Weights of a small transformer language model.
Size: 10 layers, width 128, 2 heads of 64, MLP 512 tanh GELU.
Architecture: LayerNorm before each block, rotary positions, no biases in attention or MLP, untied embeddings, attention and MLP in parallel.
Training: a variant of Muon for these matrices, 81M tokens, 5044 steps.
Each number is 500 + 25 x the weight over its row's rms, rounded and kept within 0 to 999. Layers, rows and columns count from 0. Numbers have three digits each. The size before them is the row's rms in percent of the matrix's.

# q: layer 3 attention query, 128x128, rms 0.201, rows 0-52, columns 0-127
# k: layer 3 attention key, 128x128, rms 0.202, rows 0-51, columns 0-127
q0 128:497518474471503491498472475530488523533501482530505473502496525548498503451504518521477524468524483514530451485519514482500507505458466534471512544456494513524503501506477506511475498492497485497447479513532489487471454533504486508462578513504493468495567525513536510535453489487490496493512477501517470510464518428524478493511502497510497525493504530526508541516476518508520518547483
k0 113:489522478500533467522511544481478535506487498530507509567498508485500467510508508525460558487548490490521484470539513536498534475508451480529481521513459510529474506519504450508495495481476505568488529490486499459503495521462511502500519488507489480525496541532451498505490529502556516484483461494494528487494505489448487509515486481508517520479470453512515521517490489456482509491453
q1 082:513470485537488503499512440437519484501479497492491483474476487502516500518514485505476519502485538501476484564475480522476509483484504511521490446500508517510551506508523464502532490463541535481553478480515508511509520509477534449524469502496540476511509526515516482484483491482501510520504491493457498549529473500494498490504456521500462458534477504492530519512534503517433448541516
k1 077:534518472517483514507500513474530486461500517497509490533504522479480521518495545503484520491524484518507479497496528491457479498505515498461472536462518530500453522517526568535496469479491481468477486537488502510499485517489443505488491493484457531483524534496551496564495511508486474505475503469478532543463501464474538512519483533503551459492466514521502471521528487492483516538459
q2 102:514498475478517454502453505499509494497504492545523469495513501530466492474494495496525526471534518507513475471532511482514525476452429528461546533465487484545485529492511492535501538476483482521492505490504494489462453519536521509438528504497516492485541507516495509501488457508516507498518466514480496497472538434473519501522486521501506549470523498500519555521484534502510487529503
k2 096:434514516486504480503517511506490507572472510505514519487494508533513537491503471513493462511486523503528514495499484493510493540506509474540464509479477476503563503467495460495478546514489517554491481500473472479483510506472488507498497492466521477522496503500483512465511520470510524510495490549512443438525468537520445515475557481505482488498515484522495513485462530503535545468512
q3 098:509533459500478532493511463458555475530527465483477501475486488501506487476498460498481543516482496500496516519478488526509503478505487528524533484499505509529499455521500532505505476484498492494478493526512498488531492519473551484506508473536522526449496472495489517485533469505490554461531523471494511567546514507522523492426467512503475528528517485498464463457486517504452485510491
k3 116:517504495513504470518476523480495526523507521529512498538493515498498507496505494535513518458548528479523483451519479526549564467482438506492512478508448502513484511470467452504477537491463494534509524490477490464467475512517511493500536480501536494481532525543478474491480490521545487485488458512537539466489523480465486523501479478527489503489522442541519512510478511495514499488470
q4 112:519457487520455494509521523484504477472497491468468491491534469482568474504506513501507526525485489483485513491459500553451538483516532485499506459504516474478485500514552486506516521508500533506547518482469528495517497498514484473562425476521490562490450475533477507491522523508525498510504506504497511500540493527492532490528505487498496488516487477482487481510526461465462467466503
k4 110:507516523515466511493489462505493526492479543488508510502510487541506542477539514507530499484468498477480498497450450504521473509483511529479489467459511521477514491475473540502489534506490512434508512544477514493458530550469491484480437473485540527513538453485509471525480516516474478468466533495513537482493497536510514470488527552519520478533490546530497484506512499497497479507480
q5 086:482530512478552559502508499491499507504450498525552446470488510475495489550469516508449561484520495516467492476512497497516480487519475467530496524488525495554478514531527518527514521473503535507469481505492438505502477497523506484501518445501519505482477518488504517491509491508475507526479504505418524563509481507510476519492492534526490508498489475487474528483512514515477510489475
k5 100:490476495511462521499529476514505473467519494480481472475497452520545486492547506515493510496474515491463519473461470532442520518479522519496515465505499456491532507487483512487478481516529516500568511508509556514502501537456512462507479532539479527496522479521476515507520503509485503511534528499510540529457493500519554451536483513475448512474475480513510496525494502526501448489498
q6 098:504496496519519541526497518486509481496520523507494496513504507486487504553548485460511484494484523528493480491494477524481480514538456511475523474508482482528467515511502462512511550500496501542505510460461507494495506503526454508461512479536549500449496491485538494507511489478494542506478515521473510525514468521451476465496432534483508495431503489498490534529509529497436463524529
k6 099:463515457469507474487504521509518507502548542527517490488477501485461477486515497498551497529475500541481487499525530482525563459461498440545516541513456538487522521524436481517481518516472536517497451474511501439481503507475523501504507463495492486485504519500515539481484490491473539523504507494539464504471489502517464479512550500502497516483505473526496522521488487513488501494512
q7 092:513516468474499459513487469492480511480447486531494495487520496534520528508465506489472495461474544477488531492508524504532504495505517519478528470475500498517512482470513504491485536518461519511458516531489474511466476473530506531516506516499479540478555531503484448579495473521511495511442501529504483472530511514506499520514495546545519483525508521477487518475541459459499462498475
k7 108:464538562490519461468525494497481494530509482523515516484464488526469481510462442521472489535510548520510535483532535499501491484477502517495473530492468436538532511477500480473502477463488527577486485497514522511506527507464496517500510503489450466480513496496533507519498543534486523494526493571470487474481505494485533496474502501492476475489476489481492514484522516480492502506527
q8 101:513504489536510490544500515501502487535515479476503516486548488525485487448528487486493508474464512500510501516476534504470486519468499510533507454476507513468523482503520500496543552526521534482536509506484514496519511486493523514477486486500525512505481420474478521494530495552439483477500534486494497518522499529492483429500482527464545494523499507507492455469479492488463461468551
k8 112:534454489511504535490495560505492507457483518499475470523481508475494515514513504493515473487539479506494500522487485506494497503533523496508533521508511498499465515498516533493479496539501494405485539483471459523476478538509482466496469486546496514509473518511522473494456491489523527462477425463494522509535460526516528507523521497543490488502510518494496531524543500511478535508454
q9 092:523445500509511508498496490466472515497499495539492523483529481484507484499539527480520530482526494511495516508509497491522458506519489491478510498535537544542525526494515486497505522476498485537455460422406468547494495517517488501455505524522512537504478496456508517498490496490512530472487495481488532535513501458493507488469494525510503492457519493497542513462488533478477457533511
k9 089:472504469487450532511479491505528446505440498523490476494520509474502545473475482535486473482534517516519501515521493537518503493497488473481497449503488498482524498497482471552515465471527528516501467512522489520485505510515520491522530495541517486473502520502497584484485472478432510466479526508476506514543529503494463535458461499488494504465502494507537471505497530523498474512533
q10 099:508488516505511501485477478506503527508478513489472498498522502520482471495496481508490496514448497482526443553496471520503503506485489485512507499453537551526465515480562524488476480487524576490527488489510529482530498510491514477467488489431498501501506493453502493476469519513546479517518538497505501493535499440557549547525534495519503481506520491485451492535516474494508504483489
k10 097:561512498499522493504513454504509494457500485474523465496446478520519469499467509492489508518508510554486523513497485554469436480485474518485503492523495523481500486507498504477499510503495525474482512534509510516552542551549497479507456517546486501492509492508447474503483501475493497477476493514487476503534512517474485493509539472537537537500505498541486520449509477506443450492516
q11 097:512497508516463490516494501477506518490492545542539491545501469472507512557490508484527470556510489470509522482471507543506531485479531459474500495510502496450532522479531538478513495499460541512457513492521495498484492504495469445469501519480445515494482490542503507438523493482521486542499472511473542512521511471472532500528489511544503449479485490507497507483527500483454513487493
k11 091:514520496478507518503504511547516477497480516519515443531525537486506518522510483483491486457450569493517495526507535485499478541493487451509518517570531501466507570506453481518523535529497474533524504497496455489477515517510515512508513531522529496496499498469483513501478494477481515446503469514505460470462490511513502514482531511498465477469507511467515500467479530484490521458479
q12 092:535524505494482496492514499502515531505458500481497519520460494512494546515502527483438509503520502509497557514485508508500501468510489431543491465481504500431491509475513495514490536482450479520478503547471526498526508532499483513497468514467448494470519516558507485493483531470510510494504505495482509522508488513479484539490501478498528418502464522558528494493502509482467495481530
k12 092:497522527486507480481489461538540475468521542540523502496498517503498496484479479521524503493459492450524471461517546507528484580480512491492473471534507475504516516504479506527428501504502534553502509473518523490492527480461493471516513503471493465497550481484493502459460504548483491503512503515494532506507519465521540495533529463488475536501470471499491481482495495483529520479487
q13 090:498513518499504512497517486488517500488471509518537496493478510440478476551483500501434515503523474490484474501506517458535476469500532471478480504496473516461494522466483472488542498495532478534503532499475490497479489537530505473506512491478525489514459483471463469479485512518506522553513539482490522498485509503452498492498462563500493470495526523525580516557490530539523502511495
k13 090:480486483483514526513529506513531510543481487504526522495493493508493515487511525492489497536529475491475517490492515514511509526537510459460502492481502501503574472545502457521492548525487516507481459488482508506486472478431542482510529471504524466490530555511461518470483466439552517526506459508485492526491526501503480516485519479494463544469505471464508497461461504508523505479500
q14 091:553538496495484527497522528508513482473521472516506518518457523494460488482500461507516449491517524569492512511486519492487518489530495519510498491484504523506491483492467510544473556486497513538468471464500506527486512467516489496491531486513514476492521522433535485517531498502506508471514462488518481522461535484512420520486465499536490494476481474544527518519531472495465475528519
k14 087:473529457496458478506464512530542488463546511519482509493473474496464523553511510472511472528514494489494483476543531546544495494484508492445484502500511503530515521487454469493443506475528485531484497525504467443473467510524509484484506537504534506494461503507475501534506517494513548490488522486555499504508496486514531468529496512466515508464461531488493524520519471519513536507488
q15 080:497466486524516482496539489535524480496517511500501547513522486500482523493492537444522478524491531521551485498511461493521522469474520507485492506551453510488503483461521466562531535487493513472497535496517495453516499530517497487544537494516482504494526481450503512463502512448486476456487483514504536444520521505508480490498496446456535509480460508528492483470523514511501504480517
k15 091:541520487532478529464462482482534540488518518457504481481463475526536474487537492519483513512466488478487484504471471483482478483498490513524513498495527506520496529521550543441488474551513531475528530480535534512495508524505467550485448510470523487488486522496473429464487498495464505483498497496450494525513466510466493470527507501497533504517493498481508490496536504508507532539499
q16 087:470472469506503558464523559509518448483503501546519504482498488482449484512492505533494484488523469521461501491501502463533487523488464493487516523526490491531472561460509491506501507503521505520465486486511533493492448539531506512483521487528465548507533509468509500487522504498440504475435527515511526517484498542510475519523510486498539509440505496517508514475484522520479527497501
k16 094:538498487517503515508500521470492536470539519516521538516502488470509553487451475468503550472540486511542480491525515508480510500551509506504485519505528507517513497493454493526485482517509457521506474521480423513498528478486494520487497508521496529471520507487474530500457451473491505460527491514528491490513467464473444480563470476479488506487452503515510489494488528492494540506532
q17 083:466513503510498488514520533477500453465492553482480483565509499490474521526511523551489505500502491493532513535495544524483512502538508502497491477488468498494500505461534491452505497452517538470500538514474484521510463512529499480515493494522475506515491520492514474534486524499518497466489497484517493526473445467473507424480492500487502515504523512502441522509507520513531431556497
k17 086:533477532487490506495535506522453520517475486520498489482492483523547491472516492521521475526513530471468469490532458455523465517512492537528499500500501485527515508574556479493486533482492536453514466488547518507524473484529499505493445479491508483517495437493489481509474505479515527475474476471515447491486503509499529545492509548526492510511482515496525513505508494501447530478488
q18 093:510436550476488494480531509525520480473507477482490501490491508519534495461533529497506495505473478517476522523480497513485492483524528525502499421482514504489481477516493462489485517529478500458534524507471563553539513483475522474497482504520520496555483472520485520465505459530521500525503518509533505458532505516480522523476536467518526490516514484510486475520513508483438538468501
k18 090:471466519523467490497502544480485560571526519462507484472479469505492484511517512459502518534500531454497500509506490541515477478512502531525515529480515495488462499535510488523462504460491538468516507503510539504516495522558483510491466496488547476483480525480488471484484543504506511476479528486464529506473509469515535507520515475498488513476496514499475449541507457547493525502464
q19 077:461482514462489552543495486522464460517485517502485564496496457499460563516527506514486456510498510527501522491474536532502510506529505489482521432477505506506468475572481483515501504495508486472527521498532499536482486495472524450505499510493476487551482490486468542496489491536515478522518515509516542522451489539455507458518509489491501531509503509504489505464508502498489501495509
k19 138:482541491487492467518500515475536492480492509547502514527521520484484518514472467521503509488540509507500487484499526483508543495502471458474509550529485516513505485489488459530492474506495454578482497488469482446496493457459497505495569488514512495480511511546511527525506487475514522504507503528499470547509541502489485505518448487494489503472478446470543549486478547475502488493502
q20 079:496464507490497477502516481484537476488540474472481485527558500527526493460513550477496519507497518508517450466536477500491480469481507475493433512513484500502516509529515522524522539470461504530504526470508522465519469480463485513533521483526488509523489516497518520529474500464548519523534461496491471510520482471476497528492502454511506498570496496482462464500526469483507546528498
k20 090:497526455465527499509506474485547516500456541515505508495490502481521543515479466511512482524500483483492534483496521537539540526442519481482477456477486551479506475487501491480533431497484522520555523467461467493477526473520470520467525508465506523491491487493569532513539490479486516533501530504498496507489485518491516490492506485497502490474471487505468517509495559505490468481516
q21 095:457485533452491489541493532548517530503502467515516515517493498496536451464495522486471503469473448553520518445504516503486541515470539499499474492489455574488519517501508488495470505496470482503506517533481505487502496520476527505479516507523448514494556469495490552493484472494513526515477492513524487491483479490485489538479511484525497518472477513499458507528476483534536534483511
k21 103:498462504531498531495512486499486524499492529436497499480516461540518514491486477507498482520467522467527484494453439499509448503502513516523512506496532478481470480539497517490532484528529507451546519541479496497513517506515455471496446501507524517507507475553564492491511506489462467501518522485503516524508515480561559476511480486471475519515511521468468475481506479508505497476517
q22 097:513504472521486503517517481452495494532527511488509491415492490537507520503446502499478498510523545499516511478485512491504529504444443520522506486466481523466467515528491531494554521500514511479519521474526506499509481496537496507474537507462490495539538498479496516481517452486446467527556522508489488496480495480522530498495486464497501494493518505523475481453466543489513537528478
k22 089:540523513530468457454510485523543481480466518548524511468516481503549519487486540450549516496482482516522507517476537500485461450562484460539483480511528510489528480465560529517490480510477495475510486477506505547490502527494479503507484436513474493469472494514510495485506514496494522489517509474499532499533490542476508489494508495495486487521468548485501509470523497474482475506506
q23 089:486501521447476512506476495516497506468490504500502461459478475499499487484512481466514551492478497466482487501471525509529499501485464491481494511473551463484541491484529540537497519504528533509495497549494521482476527516483488520524505461514480522491511495466496520499476544580489517501517483431549528502513503529527534490471520467510504486504510494477474477524524485549510439521528
k23 096:498495467508528507526481513497467490505503490536515558493468523491497510484503486523485504467533527527506543471521546489545513548505479484487484519528491512491500467455476490535523525514509452511490484490487492471495512476503521505489571539500501492461446494503498469473531509446518504514491518534500512522498530485507518464495464482528482458460538490511558500467496478452502454494514
q24 091:524492518503491525540503599489510535480501528491517487455501476547514492507528520501528538543492488522475489512487510529510511548486515474507508519517508502506500516555479493493505476482524482509515520459531481460538451504461457524510464507501463507495460492477484479473518486502453472463548480488483496536496470514513511485477524475507475486503479502496462474512521508519474518449486
k24 086:519511518507504451490468534483526473502499497523500455579522515477522503497509482424492487472488501474534537457553475496481518517497495499517453510469516532455526509473513466537531491497487488495510521491478503495474520455494522521542506501486534493507500478488553510475445501496529516493516498501519502497507477461487499465470477495521532458488495500528529545519459515484499520509482
q25 091:498486484538510490482501474524517518487481534490477491514493492476503476482474518482486518527498510526488487509508504506440530506514456497475505477543486530511475487464509577492483535511503457514500487504500530500502501454481483513521515474482505544526487500516479507515492536479509559544517522447504460480498531506548485484485524502476575459513505522483476500521512501531531474429513
k25 086:512537496483488508529508481492489489451480463504502532501487532486476465529463510490500503526457473481519505520463554507541512512503479506515482455513490525523473449517474460525531468506481544497501478496512499517529458513503504526493532473473541494487538528474542487458485508504484476476524490539519473500507482520509531479529504498513500423506545437511477504511523481476478497490533
q26 094:511502524471527507497538494509476452562483498502520541456521459534503518458500456456506508460500507500500487467534476506529473505515503463499487466507516485473498522517536483526481458508518421479518521519484447475500533480505498503549531521496499488518509505497509481491497529523532500544531517488452531476483522529477478474517522494472513522493454507470501509525509530514537513497496
k26 089:497487489505487487553509501508484476526491538471497457498504521506506504475488514547477516497471507486502547523456498496460503517495507526539550524475481515540445503490519478472475481511472522466490553469495542526507444481464490491476475508512499499498496517527506517451509454467481537502519503535459490498568487472507524505518460514521490493503476528499505537506475507488560485526486
q27 088:476513522496455501461488514500544489520482502496555486431501520490542513508525488501499490496480529456490455486492486499487465466513493466510508503515515530493499506501439511505525472470496553471513439539532507513512497474532510526522518527522487539493531511504453471533527516510486460530525477524533490516490488498504490531517516515539480494489522481529458497508489464517499524518436
k27 083:486511466552471490486527507532522481498526494496486528527539478456485502458500542528519477513497506573529558493505539493475525539482492494496484537493521507491509465456496489510470495508508505547493499495520496510521486490513531481489479513533519511537472453514488522494475498489488522492435476466518494486496541448456488478469496491506482487497515512502483467469498518506471465506568
q28 089:476462466507483487457511514502496501511541509520457536492481516483524516531493523527467498544460495450503495468479519526488536516538498509487496517487474479514497503488500481543532538486497523492490539499487532501502496499482492465515485546468463535483451481494490525500460499495525501495485506468490483493487523549510497508518531442478498531544476475490482469493543511547478571457500
k28 083:499533483476550509502501516436521531543515513540508533484514467515488467510484479490476470472514531499509483487483473500491491508500463523513474531518510529508485495506506536514499520521548491535523460483490445510486533506488480530469540465514502493512523508520516518470481475485495476526487506532507479480481449528415515482540502505502533506471488475499488565480473498467500484543500
q29 089:505524544488493517503504526507506514503545470539529483465473469507518505494526510520498488493533527486475556477504501507487494524496566532495487535475524487539523528476507519534473483525518527517455485537476488495511527490504468509500532494528472484473463463551488514511494500524488525488505499482529469501421464456496492469464530481474496499519549511483449465491500501467476491508485
k29 084:499492515495509482504503515492442514485501548534487500529521505478487509514553455488487500496491507535540474483515507473521483483516490490446504515514481485544499515520482512514535453466526436521516475492475503523433521473552513511501515500484449527527493471478538507524516444456481521516504486479489497469536511507458550515461519521512466497488503506518531502481477502490532494515520
q30 088:488514559505497462490476511491505490495560513515515463506522485539439523505489490512521452506485533525536465526512512471495501483495491509502531476507530496494503489476520518531472501516484457497503488505504468454511514522519537469497512523476517567521507473529518515528508453548511479481462482510472482491492485517460472492510522535450496493458506547517514441518506533509486471473498
k30 086:506554502550509490477461517511466504537520485531526451539495507517544520476536519505483494518523485500505532496490524529498524508515470481502487469505454458523458491517462499477525492486512508488539492520488519489521449564452519475506490520508462502490473487479542519519480506471474506514510498460483473489486531484512522469497473499518509533498473501464493471499535514437516541521467
q31 092:488504459475499515519455472512520469537487486525507482497468516516443513484486500492480435492532480532500515501488502525494477481519473476501474503515475474546515499559495498506464471492494523514488500462493495492531513514539532505490501472492517475528484515487510524530552490504476475473500513493485508521499550443513480477506538540473484520534522522533481512530500532564461479470550
k31 091:496492527456465489530520539501486491477472532495487556479458474496506484503495541476507571506532488491468498520538489505494519497490514465461520467496536497527479529529498531455495519485496466477510481535495529467491440511484471518518460495526516500523534487473517504497459458510513530529511515489507520511508459509515503490515470513519559519487516483452533538465511509475497517529491
q32 086:492498486499478559518489470507519457510531472494486535511525539480469525466568533504499563485463530470510495519488537485519488499517474485511519507510546486479472485490456493471510480484512504492517509493449507505510469504454478521545518519480481470484491507447498547515508534523456511509475518543479503515546537487504487512449494474531483511519495531502468516497488497501517465476495
k32 083:511478491498508481426504497470513503503467539479445508480488484517529510505434526533492466491543486511504548515502495519497512511513529551464514500497503519554491497505515517526439521506487500513479552449463520477464540481488512484454481480512502515524499492510495487496470482481495501482504542497504528514489509517497483499541541505524532459468516493496496486466487508535480531446515
q33 085:464518491487522489504535493521486510529489465503518538485526506509526496501536489487489553564542498481461469529476503472532557488488476495499487502509511495499510472500448459498443526504500502508538516474484503501507513473484507464492490498541486524490494502541503501500485510492535441482517545467535481461521498472520538523501533506439527522486492540541488531492474506452499482485494
k33 081:523505500475468463512457516505524485516509523487472526511509495479452578465488498504516497454479497491517489477494495494479464506473513476482456503479503495508504480534494456494542521513522472498479533538511531537521536497498538491489533487498521448477513481505534489536524477471496453493482501483484538553520450513492490516462495491474514492537512459455525504522533505541509542498509
q34 089:488499471491519484516488519506583512499472520522579469491525498519496513479520443506504509503556479494561468510474461496499460472486458547505525473498473481469503501514499478488496506494519503488505538525525483472502496492527513461465520539453473482523496515520504538473495525516503490531483459515498514519492514452478511489488524497494519492515499550528536483477478524464492516503481
k34 085:551512501474509501477500483512502453516513502512469489496484464479548555487465525486480545445466526481472531494511505466497485504526493449514484489489489507514520516499519532519558475517476518507472515462471546489532505543481534477548485518510539537484527484484478508484495461479513524485490490442515480520525524514533509508478502494495481535485495520454474507469519507539511471519478
q35 085:487492500515476479544474499515537494550500456537510505441483536527504521494502500478538484477540456503481494536465475462534496500505471506436513517499519502532496492489472528475511525518505449513533505534514496494535461531505508470451525464504534514480534523494511486449521473499541518482510522472488479492460490463522506528506483455495506506527489475503520500501457505538499516520524
k35 085:461473475482508529496490495509546523461517512478470540549497486505512579472533503433448516480509502490513487552516507488481450474555527526496476480495490508463464476480520498528497482501516532464498494514517521520526495473522475485512502530516461479501519463472482540508493487518513502507489524517530562478547493522485496458491490504517519529494478522473469508501523512489498504505502
q36 089:532464531508550509498512504510481454482479479499473489538550480505518509524469471431537493533461527507462503490521467495543506504506487525487508502495520490475527449482525484534448469513464501502501465475440485488523537509491499514452496486471454498531523525504492529501520531492472507509530574491505493502487504494494519499514502498490530520530508494503508478553506483490519537498511
k36 082:464476496471513504528434508505497465518532500521495503469515517542460485523481500505507549536479453540479502494512502503514506536506533495519498497519491483529478533462453489515534497481536536484497508481511518501513498504488478473515465504515507469479470521520515484471536454466498489539484518498470481461537486556542465536508482460529490505472460464503561499473493516509480482494511
q37 096:453512484493514545525512550507481480497448474469549510488521489469472514515505495514477469469503505541494506543542459447482505506510524520491521549497490460494484547518498478518490524490527512470459477486510477499506485475527520536494502486466520518509449494511469530501539544477506528503471470478491492496534492508482524536485496460542495457496465506530531492489502510455514520521528
k37 092:529488472484525476526507521511497519474528495461478472545490495553542438512485525526535539484530481464537508490502469533496483497530510493509493516473489483523523512494515502509475439521504511507526503486504513511499521513501501460529493491523520504502462478422490475507489478490510467465461476504521504459539493488511479517512488478423466543505499505539467532510490478511539498504515
q38 097:498498506469498560496484461487489518511453514523514492504522464523483447528485487492475473526491500487498511533482498507523504500547503473543503464495513521457556522483489454516519525497551454489459487546470507475478503488492549515496508504510470514484516529508548487478500463522561473516520470490499532489441501527520506507497456510519504520522509485478486536494500493480523507461463
k38 096:500514511487469485527489491517474504485529520499504467526455506526487471522556509511488474495448529497496508491512493531477479499515500530506507498552509481503496439499545497481504510542496511499526488480537540496511492511452502564485490475498495514542522484533437517494472547484452488465476525507508491511526518502562517512501450513478463465519501495504512471512441479525494495522484
q39 098:523547480454483495496469575498467546514529498499518498527512548498485501494532520489499500483493471511476552497498513483511466487497530524533502524464439499493506472522522539503452483549517497480483491502529482465499541466480491509524497460500477526521511518517563497503466457474495494491509548500502506551494478505487478473484471483549516495491467467489502507495488501486526512495465
k39 091:485451536480507487514497511495493470534523486516529497506488510506537469559473502528530521504527548515504480482508469478503472505509490522516522509488504517494453512492476500470451469478527486413502530528500501509474540506477524507494487505473503506497494471521482523521493549526475485541539461511557491490494514512486531513446551494478507520499499535515454458522497497476503456497490
q40 095:508505515492490539468445516534511492513511533476452533500508536494500520480476530448466488514477461469486489492475482493488542498480483522469502481504476495496479472508452541478504512503545485486517475504536531515470511497490468524534537490518488486515546520481530546478504518491502503512491442431516494518452510522492475493470511516509550481472488554495543521515524526494500505501512
k40 087:497495484512511471541455457504530522508554516507436534478466515503514529498473537484510485507493488495511495521489506467515483564547474489555488545538507528547499498476473485496529489489482501487468475456481497495525536485522506466521520486485538516508510534532496498522508541546469502506491513545492492514455477492475513469506480502517488481510477475487476520446507484485490467503463
q41 092:516504497471508518466493501466493500502520526493524549467514556479498491535485510531512492470474498539531543484525474438547525478484440505466534491497505513524510525439469524523471501536476468492446536492474461466504468491484501501458482527517509495546521521483528501499533525528514499502488450501484513474545518494507514500488514499511498517498537481480455513514516480507512499519491
k41 091:513513492475488482517497473535548474481477455497496467518509522524530480491488510491479503497515582517531473548510493523480496492478507551526506552495516467498508462517523520498433531437526539461518475504519472508515509529501505520481466477504508526495473505480504502475505448480459487487492533525482555465505490472527486501494490487489511482479486539462524480496521518478508482513477
q42 086:477514501508478516480522518521493505485513479491479502506499526532504455486494503498501498531521514513536530495514521522474489447503529492491516534434492529517480469476440549505521502464494538480475468488484479503555440454480479479463530496477549511494496524493528476491464542518471501484517501493503507470508486476446494519522476506531504488498501518537507542527473531505554542505513
k42 081:516511473504470480543508502503518456497512492513500527488514483508478503524445519521511457531491484489497515546540473482509476527506456515442502532486500526472518491499499475491437509518495506486556484468519500531478500564566487496557521491495465454514509460450501507512498488474500474512495453518488505481503563488488536499518494538509506500492528476509492467508511497512500492469487
q43 087:546485534500514533489485510493501501538502456503539482512506486477489509492484528499485523490537480469463520482484479511478510505466507463538488508508505533514532507515470486465497471511533473466471456482521497571492504538515497477521542518478490464471496538530520468542473471473529460486492459504505501484500548441482462493491475503520520567500476516492508515484534479511519531512513
k43 079:475538492492492484512448493532507537501529498440526505493517515511510508538496507535498498497448516478512521512482438532509452494498470514494502508485488522505514505486509469459538497479490473499507555489525502514468506465440500492518498512514477537531540479465495501514506476563503516496510499519483513527491483571490490507492481455545470510515491528478539463511510474534476463485475
q44 088:534477518521464542485522509516518485542506503458539469500538509484522494481497481520455495497515455514505533533481520475483523483523488483493478497459522520494461504488559501472529507476523512512556499482491460518518525482478497485519448436517513509481503512515541487501514452509471501535474541522491545498503513477517492488509516530516523433512486484466504454491518491481456502498482
k44 087:475513486489544458519524533472473478436461534539500499507489507492500501485460518480540471542431551496516504459506522540507475499532534478522491506498516505513494519528459456508476511489517512511470508517497528432518503488514524505491515517522477537504484517513502476524461505489528492509480472524517510501517498475478470503498516502518473509468482472532465477553501494474512507509440
q45 098:540534486468524517507479511503463494511489477502484460525500502507454537508494485522486532510462478498520490524484525487506497522535442489500520454446497510484502487508504512482465521513493461474501485504508535496477472511518467535520507462539519532496500480535454477460469519495524552525436494533501516456528510485498538548528506547520510492491501490527483513500505540450510496532520
k45 089:524489538529504458519503484489489504519513490494490542529472508496488487487476450485551487472521534491500505536510497524506482469479501501476486525542503498530491512513495480535498526484469544494508518478506543486501444502465478492490525504491511473470454520455496522518535488520520418511531494546529502486519526487541454469559512452492482512492505501523469488472517501548497515473495
q46 083:488487530523531495522495521500449484527474499463513503433514485442531528525527527519513552456516425487474520548523502503457467509484476483512500447522518505541499527478536504507490549483466515462539526462477497499519505510518487489525531488518502477468482505474479537493536495502490482510506531521483507525503491535515507485514501472519477478498537479515498493527517462477495515494489
k46 081:487495467505510529514545461468532466478523534525519493546494498501475499508466522566465500483551508512520512483528513478550514470549503493491501507501490497537539493522485469483475471490491477553471493496483480477483466429528500485494483513512463531489457548534509497487466494535527481497521478521521501510491488484490481512478469473484505478503491472491495555511501526516478537471514
q47 091:513515501501533515504488513469495502465481487459495546424501508456496483501478494521532508493511464494506517490542497476504519481522517470507505448523484461501504546517484525512538511521418524517530510492472526488505540480498527450466483517501466499508482552476494513487484498507528483481478521533524526454539464480512488508486541526466476494481497507553489493515492503497496552502488
k47 088:502467477508449520495537497557494464508503571491501484489528477510487487497472543521494458535536561499514461482550518497495487523483509507481502519491500503483500457523499511477552511471539474523493525512490468505512478505508461501525510511498509511477500515482472471470506524465491454474529517505499537520501488481489438498471520464490516517538467462469495489495475509528491526550495
q48 095:510499480580516498509457522473497522503487503491557519521481540483510483548524490519474484492547509503486470473532509522500486561527533523498491520466510488475498507515481479485489528457502506486508493497513497482526524511496489499506545488479506509535484471513497460452498441468480486493489450484522547517494487502535469496427526488496509539456465527529523519494517485494500502512500
k48 091:516436554487488516486487476507507505477561475497494464503486493500535481499520504461528498505504513471524490489446441517477490486510476478486510492493535529498524483508530497542512525540495464503462524461548492522449505498530538489503462541504532488487498519485496477495518503508508490478515498459523502482486517520489552485465488487527519525532531486494473504530534508470480495563462
q49 095:528469524482493495537516490489530520512511527502517533452477490513545548475497471502477472437495512456543516516516491494503483483456458480492447500453496494522512541492486503479532510513489548491563484516495492463485561551506472509537495502451514501483518494506489520479489520514493509505528487484504508516528491520493502497436495486483513539479483485500484516550505504501548492519483
k49 089:460513474494488501509519480516479485490464531523492481461489546524486506453511492503446501478518503503506525454456470514447492497530506490562475540508481548494514477533544504494490540518530522495486529504523494493471501492500480456525512554498470544521485475506518455468515485529523455489496500455512515515488514484484545489508533490531513515511550513512483482468516476478468483492495
q50 092:541531507442503525481532535531474490506485498494522473491479523501463508503471509499486514481528517508486463506492487465519492495545492509463541523497544511498476486521458491529502475498525489498506469500507475486460460517460505515508516495531498501499516519488467537533482465468542452498534529507545495534519466498493468493566481521495534516476501551472457500531537477509500500445501
k50 092:522514524549507463541494491467495484486535494498484534542473472511520480484532499506523512480476491513484532518480479498458517510541520495489473502489468460518482494486495496484513533474528487444561495514479484506554499452506508446463469487485596487503502485505512499517446515513476536486476500540481525519532519505497502512480530493487488497523513510496530473506461524522494480505476
q51 098:496495482514518533441486469462509454497482474490518473504557500506530482511497515485564474464508478492498490491472533503509540501497484503517482536495525517485524464480488494512548507477518503473478504468466483515500484478497532524508507496487450533518527475533535491473469515503513479486488497494481495528546518561531554510564500473490500480510484480486437505539494518502451507500488
k51 087:529492498501492467482506535449481525450542515564486554501513502485530525495485490560490437507471502506491534508525441516504502493472475486542500460501494495497477503495504512490515486526485529540497513567532471538497515512481494521433492494533511468530451541502473508474480514490493516492475503518496528487491484486520482505486505515526474452480478493522511484474497510472507478491503
q52 098:467504490499518486521525511471533492463455505490514500489501456483529505545504505522494495529465479535486564494447491505520490497539494463526500484524520497499497546470441490484499477512507502513557477504515506485481562490533529468529499483523469505535474486491510496497462499492506463538495547517438497520540457507501534510522510503509494470518452497502475472502541475485496517471494